{
  "head_dim": 64,
  "d_mlp": 1216,
  "norm_place": "pre",
  "tie_embeddings": false,
  "parallel_block": false,
  "weight_decay": 0.011
}
Each number is 128 + 32 x the weight over the matrix's rms, rounded and kept within 0 to 255. Layers, rows and columns count from 0.

# layer 9 MLP down (transposed), 1216x448, rms 0.0456, rows 471-480, columns 112-223
[[178 136  64 111 136 182 125  12 136 113 104 151 179 126 151 101 106 153 111 142 125 148  81  98 157 105 232  85  88  88  77 125 106 166 175 196  84 153 105 110  91 102 144 129  93 163 151 144 109 168 126 155 107 123 151  55 100 144 140 169 129 124 106 134 188 104 120 154 171 164 116 102 114 156 158 188 156 141 127  87  90 127 156 132 120  90 126 194 120 181 141 143 139 185 122 168 153 159 167 178 155 138  91  96 173 113 141 139 101 156 106 150]
 [109  82 143 135 133 140 157 149 100 145 171 115 117 137 157 164 177 125  90 158 105 136 115  92  92 190 105 129 120 184 153 127 121  77 131 120 110 138 159  73 102 118 106 170 114 104  96 117 145 114 154 182 127  99 176 129 113 155 168 114 170 110 115 156  86 169 181 145 155 143 136 109 182 159 133 134 120 120  92 128 181 136 112 147 110 194 173 124 115 147 102 167 129 178 143 118 141 133 162 159 154 149 109  66  70  89 133 164  91 140  61 135]
 [143 133 121 143 145 125 158 143 105 133  97 145 151 120 151 147 138 171 197 141 124 163 159 173 168 122  86  97 123  95 138  99 148  70 109 172 156 119 147 141 169 154 173 172 124 133 128  90 127 175 135 133 163 158 100 143 181 154 129 145  88 158 130 157 136  70 131 125 119 161 102 178 165 157 155 127 102  79 176 146 131 128 125 135 167 122 160 220 138 152 115 149  73 149 117 149 105 152 109  82  92 105 174  83 103 153 129 131 147 133 102 126]
 [126  88 189 143  87 172  86 123  89  90  72 192 104 158  91  59 116  99 125  61 117 125  65 111 108 151 110 136  90 163 153 120 116 130 149 138 121 109 143 141  87 176  90 169  94 134 131 145 134 112 127 153 109 101 136 103 167  95 140 118  72 141  72 126 103 155 145  82 100 119 119 177 133 179 173 127 153 130  96 109 146 107 177 212 111 149  68 108 172 165 138 156 123 158 140 100 112 188 154 159 114 108  74  99 125 126 160 120 124  40 175 129]
 [162  97 143  84 167 177 136 128 157  89  97  47 167 153 180 121 186 138 117 114 144 164  98 155 141  62 105 152 177 167  75 173  98 158  97  96 178 152  96 170 158 184 145 123 111 170 156 189 176 130 135 176 103 162 135 102 127 178 111 154 151 149 103 145 164 195 110 131 179  89 119 121 188 130  97 157 155 150  81 142 209 159  92 150 116 141  61 155 171 138  87 116 108 153 147 142 146 110  97 119 130 132  94 118 139 181 118  89 144 164  89 125]
 [109  65 114 142 125  80 125  66 107  85  87 119 137  79 140  97 121 121 121 114  87  76 153 150 127 137 132 128 146 155  89 108  98 103 128 103 119 177 126 155 141 119 146  85  86 162 139 140 136 130  99 144 170 153 120 136 149 123  98 125 134 165 164 105 143 126 117 135 125 173  36 155 160  67 111 118 160  94 181 141 130 147 120 150 156 132 169 144  95 137 138  85 137 139 112  87 187 156  79 122 118 136 172  54 146  63 136  88 144 155 132 117]
 [114 134 159 136 111 123 141 116 119 111 123 166 125 157 149 136 130 124  93 236  95 124 134 161 154 122 107 113 152 165 165  89 124 128 178  94 123 193 117 159 141 128 130 102 103 153 106 100  81 107 145 105  98 116 127  97 112  65 105 142 139  94 145  98 103 143 117 144 115 168 120 158 135 110 125 147 145  62  93 123 136 123 165 188 114  90 178 166 133  80 157  54 153 103 175  86 161 190 137  85 134 164 171 103  81 121 133 109 212 123  87 119]
 [124 102 197 144 122  13 186 158 131 124 157  89 163 113 115 162 155 113 122 116 187 108 120 140 163 133 147 139 155 173 122 101 194 136 131  65 170  67 161 100 134 138 144  66 116 128 175 167 107 120 141 135 101 104 123  98 107 104 116 144 111 104 142 126 122 201 122 144 159 133 198 173 169 103 129 142 140 136 122  82 136 166 110  86 176 160 142 171 144 112 140 142 101 137 136 147 123  67 108 143 106 117 207 138  82 185 100 104  95 182  93 179]
 [110  77 170 103 165 131 141  92 186 120 195 165 108 132 151 168  88 116 174 146 114 132 182  86 204 111  93 126  97  91 148 157 131 138 112 155 134 107 108 175 169 125  62  81 182  86 193 140 164 128 143  96 126 135 102 116 147 142 159 141  99 112 135 166 124 135 145  90  91 104 107 105 107  63 114 176 173 109 116 105 115  53 130 120  58 124 104 103 116  95 118 105 149 158 105 161  90 139 162 136 194 114  79 145 164 117 153 157 135 163 108 188]
 [122 124 117  82 174  72 117 132 143 193 143 115  87 124 142  88  92 169 125 144 181 121 146 136 110 167  92 136 169 163  73  47 145 152 103  78 165 123 111 145 159  95 152 138 141 161 122  78 167  81 155 114  62 130 119  81 128 114  77 110 165 111 122  76 128 125  76 163 129 109 113 152  90 104 164 108  91 205 193 199  97 121  88  80 112 101 135 105  98 130  67  74 120 151  91 133 176 154 127 179 111 115  98 161  61 169 170 166 172 135 157 152]]
# layer 9 MLP gate, 1216x448, rms 0.126, rows 472-481, columns 112-223
[[160 149  80 126 113  55 140  76 147 131  98 164 131  75 152 139 166 172 140 119 122 220 104 140 199 125  90 142 156  87  93 139 107 168 113 104 152  99 135 146  97  93 153 112  90 162 156 166 159 149 122 145 117 105  95 137 144 109 103 149 126 157 116 140 124  94 142 161 110 128 153 142 104 103 142 158 106  79 156 140  88 134 120 142 114 136 140 126 108 102 152 125  87  74 107 146 168 107 120 135 164 138 162 100 131 143 108 168 131  96 107 200]
 [121 144 172 108 160 202  99 145 142 146 112 126 113 137  89 107 131 132 189 180 137 168 145 125 137 107 156 192 113  85 125 162 158 124 120 156 149  98 154 138  64 134 152 106 160 154 164 137 170  88 125 137  82 134 130 104  88 134  93 113 138 152 102  80 129  70 180 164 112 124  98 189 138  88 165 199  93 127 112 147 139  67 190  84 207 169 100 122 105 137 118 121 157  94  77 122  82 160  74 120 115 168 121  96 129  99 184 117 133 134 194 197]
 [145  98 133 121 149  95 162 186  12 178 112 127 115  75 106 149 124 147  87 127 153 128  97 166 161  97 171 116 126 145 160  96  92 126 153 129 110 160 176 110 166  95 125  91  96 158 154 145 154 191 115 167 159 103 130  83 106 104 113 166  78 173 181 143 138  88 183 112 125 181 175 108  91  73 115 110 186 160 101  81 150  88 132 103 143 107  80 153  80 104 167 133 147 134 128 166 152 119 151 183  97 116 139 115 115 153 122 105 160  65 213  81]
 [173 135 106 148  87 117 163 123 134 106  58  90 172  83 173  62 118 139 131 119 151  70 150 188 121 170 147 140 206 192  91  83 105 135 118  84 205 188 166 120 116 141 145 115 137 112 130 184 156 117 133 122 103 135  99  97 148 125 164 141 158 175  94  89  62  57 160 116 139 191  91 136 123 135 132 150 163 140 116 176 208 164 138 139 142 106 144  83 108 104 158 139 165 142  84 133 144  85 159 117 143  98 120 160 164 118  93  70 104  81 131 145]
 [ 89  99 123 202 129 160  61 128 175 154 123 160 162 182 169 193 170  94 110 144  66  94 166 129 129 128 134 148 130 110 136  95 129 120 148 132 110 108 136 152 133  86 109 159 103 112  99 188 162 120 104 120 148 116 104 111 153 146 136 126 104 132 193 171 122 150  96 109 125  80 112 149  74 148 121  80 163 113 110 145 100  92  84  60 154 155  81 120 112 132  99 134 111 120 138 166  99  99 109 130  95 144 138 174 131 147  91 156 155  97 123  94]
 [122 128 187  99 142 120 101 153 105  77 109 119 118 104 130 154  91  94 116 108 114 145  97 207 117 116 111  98 162 138 106 119 179 139 145 158 165  72 116  79  95 130 142  94 145  81 126 191 173 163 128  75 144 150 160 143 159 186 170 107 112 110 153 167 102 130 139 162 157 108 145  91 129 190 123 141 145 182  95 169 103 172 156 104  65 127  78 150 151 103 179 130 153  82 140  92  99 144  97 197  67 109 117 186  93 145 139  73 150 141 159  93]
 [ 75 131 181 111 133 123 125 160 155 138  90 180 122 134 121 140 149 125 154  78 100 113 118 119  99 105 190 148 118 122 171 103 177 135 127 151 165  70 101  76 123  56  71  86 157 107 145  76 128 122 183 108 132 123 181 109 108 102 115 119 146  88 153 151 136 166 107 159 177 121 129  68 172 156  99 175 156 139 167 139 145 106 157 118 183 129  70 163 146  82  94 127 110 106 116 196 130 167 148 146  83 136 154  90 116 109 107 153 154 133 110 126]
 [139 117 123 166 170  84  90 101 137 210  93 135  87  92 177  88  93 106 145 162 102 132 136 133 129  94 180 105 131 109 117  76 134 179  98  72 167  75 153 100 121 142 114 100 122 174  89  87 119 130 154 104  97 150  90 150 152 114 101 170 141 109 149  94 128 130 156  90 112 153 146 143  93  63 119 141 125 178 126  78  99 106 132 107 112  85 209 137 116 116  61 141 166 183 118  64 157 109 126 160 129 126 187 119  70 127 113  95 147 106 141 147]
 [184  76 127 193 179 124 105 115 190 127 117 128 125 132 113 140 131 139 180  99 128 150 138 142 119 105  92  72 144  85  97 113 129 216 145 125 124 112 105 150  87 144 157 151  63 142 141 155 176 150 138 105 189 142 155 115 212  90 135 151 128 134 143  77 145 103  97 194  88 140 117 144 151 128 132  99  98 132 162  97  97 112 133 147  95 152 112 155 141 116  79 132 197 129 177 117 107  71 102 102 100 213 121 117  66 120 109 140 122 158 112 146]
 [166 139 152 150 117  94  77  73 125 207  65 108 181 128 161 134 121 157 149 150 104 188  80 124 152 114 132 133 145  77 131 138 146 116 104 180 147  83 114  80 136 115  89 144 138  86 186 140 136 132 106  86 111 135 121 151 144 136 179 154 137 113 144 167 165 121 181 149  87 115 134 136 102 115  80 130 178  80  99 173 190 133 157 121 125 120 166 114 181  91 105 125 122  86 128 152 136 157  73 119  75 192  98  94 115 141  64  55 132 128 130  81]]
# layer 9 MLP up, 1216x448, rms 0.13, rows 472-480, columns 112-223
[[116 124 155 167  81 129 127 123 168 128 147 102 117 114 184 151 129 190 107 112 111 141 143 196  95 138  83  72  84 152  60 165 154 157 116 142 120 123 125  85 125 139 173 128 107 131 122  99 148 103 140 129 149 132 160 119 172 144 134 146  65 130 133 101 121 119 149 119  87 182 118 105 139 135 141 104 158 163 136 113 167 158 111 175 156 101 153 145 132 182  98 118 127  46 106 111 103 149 104  92 119 116  65 117 141  91 165 131  94 167  77 188]
 [ 45 170 164 204 125 178 139 189 153 158 115  86  85  85 117 105  82 139 173 120  75 115 130 103 121 105  91 123  88 107 172 155 170  28 105  36 163  41 114  65 146  83  96 142 186 111 108  99 144 143  98 138  61 119 126 119 129 181 119  62  87 135 154  96  94 106 124 173  65  84 122 239 129  92 142  96 101 128  98 117 118 150  97 131 174 110 114 192 111 136  96 115  70 101 113 128  92 110 102  91 182  49 153  99 119 157 159 125  68 129 144  94]
 [155 119 106 106 124  96 124 125 162  94 111 146  53 191 137  65 121 160 107 148  68 173 153 110  93 156 116 142 164 151 120 109 149 168  84 112  50 113  37 173  81 134 110 122 108 158  72 130 109 107 118 170  90 151 129 197 206 164 190  92 150  98  91 112 156 135  90 141 169 126 124 110 129 125 153 119  42 117 116 117 157 189 118 129 119 173 103 136 172 155 118 135  90 165 106 149 153 108 118 147 118 186 136  78  82 116 117  78 125 173 132 135]
 [ 92 159 182  92 143 152 167  87 110  95 161 133 110  94 109 110 206 113 119  70 156 131  90 196 171 160 124 149 179 149 112 116 158 125 100 153 152 125 155 150 106 189 124 139 145 100 200 163 167 201 149  68 122 192 142 132 118 137 150 182 114 122 122  98  84 141 153 119  84 142 196 136 121 143  91 113 160  53 136 114 103  97 134 123 134 151  91 194 165 130 157 151 144 123 126 225 127 114 170 209  95  93 154 129  66  76 150 164 218 178  89 103]
 [148 113 133 146 146 169  98 121 152 189 168 186 142 119 130 106 110 121 146 122 125 131 147 137 111 131 145  84 164 127 117 118 143 106 134 158  73 150 126  98 143 139 176  66 169 182 136 125 129 100 160 145 165 178  88 123 173 154 118  83 134 146 128 116 105 164 137 162 149 132 100 114 112 103 108 106 182 150 166 134 129 131  61 141  81  85  63 171 127 120  82  76 110 110 135 158  91  82  80  98 134 174 151 138 102 144 126 134 154 111 149  98]
 [124 123 136 103 127  91  84 115 124 129 127  91  80  96 180 150 118 140  77 154 126 167 172  64 114 108 105 156 109 138  87 153 131 142 226 108 146 153 100 144 123 143 122 161  73 112  86 152  48 137 134 116 157  99  97 142  66 157 125 139 146 152 162 154 189 127 137 157  59 123  61 146 104 101  88 111 118  77 183 134 115 103  99 160 148  83 130 123 106 106 123 115 135 169  65 163 131  93 120 149 138 131 136 168 116 130  86 156 123 172 119  93]
 [186 119 133  74  70 147 155 137 107 110 140  83 150 113 166  84 110  94 115  88 133 155 165  97 119 141 127  83 105 159 159 126 106  72 111 138 141 128 205 138 166 133 135 108 125 127 146 144 168 109 150 108 139 104 152 159  94 112 137 121 133  82  86 157 155 175 138 111  64 168 119 153 108 149 124 136 100 141 133 196  83 121 137  40 156 228  80 139 133 142 106 142 108 125 124 163 164 135 106 105 178  87 122 168 161 146 187 137 108 183  98 119]
 [ 88 137  82 127 114 123 121  93 144 134 108 149 133 138 140 119 150 139 111 113  95 137 140 151 118 134 107  99 227 107 121 108 121 175  91 137 136 126 155 163  87 127 118 171 112  75 120 225 175  70 249 128 102 159 135 137  98 177 158  92 184  91  84 160 168 129 102 108 122 129 101 136 107  71 150 148 133  63 143 115 142  96 102  55 173  96 137 134 120 109  92  89 122 102 123  71 144 136 173 142 157 103 103 128  86 152 177 182 145 150  79 127]
 [102  92 148 122  98 110  89 110 133 156 111  80 149 124 124   7  81 146 104 215 137 101 123 123 137 115 132  82 138  91 100  85 191 130  82 103 158 109 162 118 150 156 211 126 142 122 129 145 125  46 120  88 131  96  89 149 166 127 175 160 109 124 152 123 112 109 121 175 135 144 141 150 109 117 147 153  96  73 109  88 130 203  60 145 119 130 150 143  88 184 163 132 116 101 107 136 168  69  98  80  96 166 115  77 112  73  82 131 186 114 135 110]]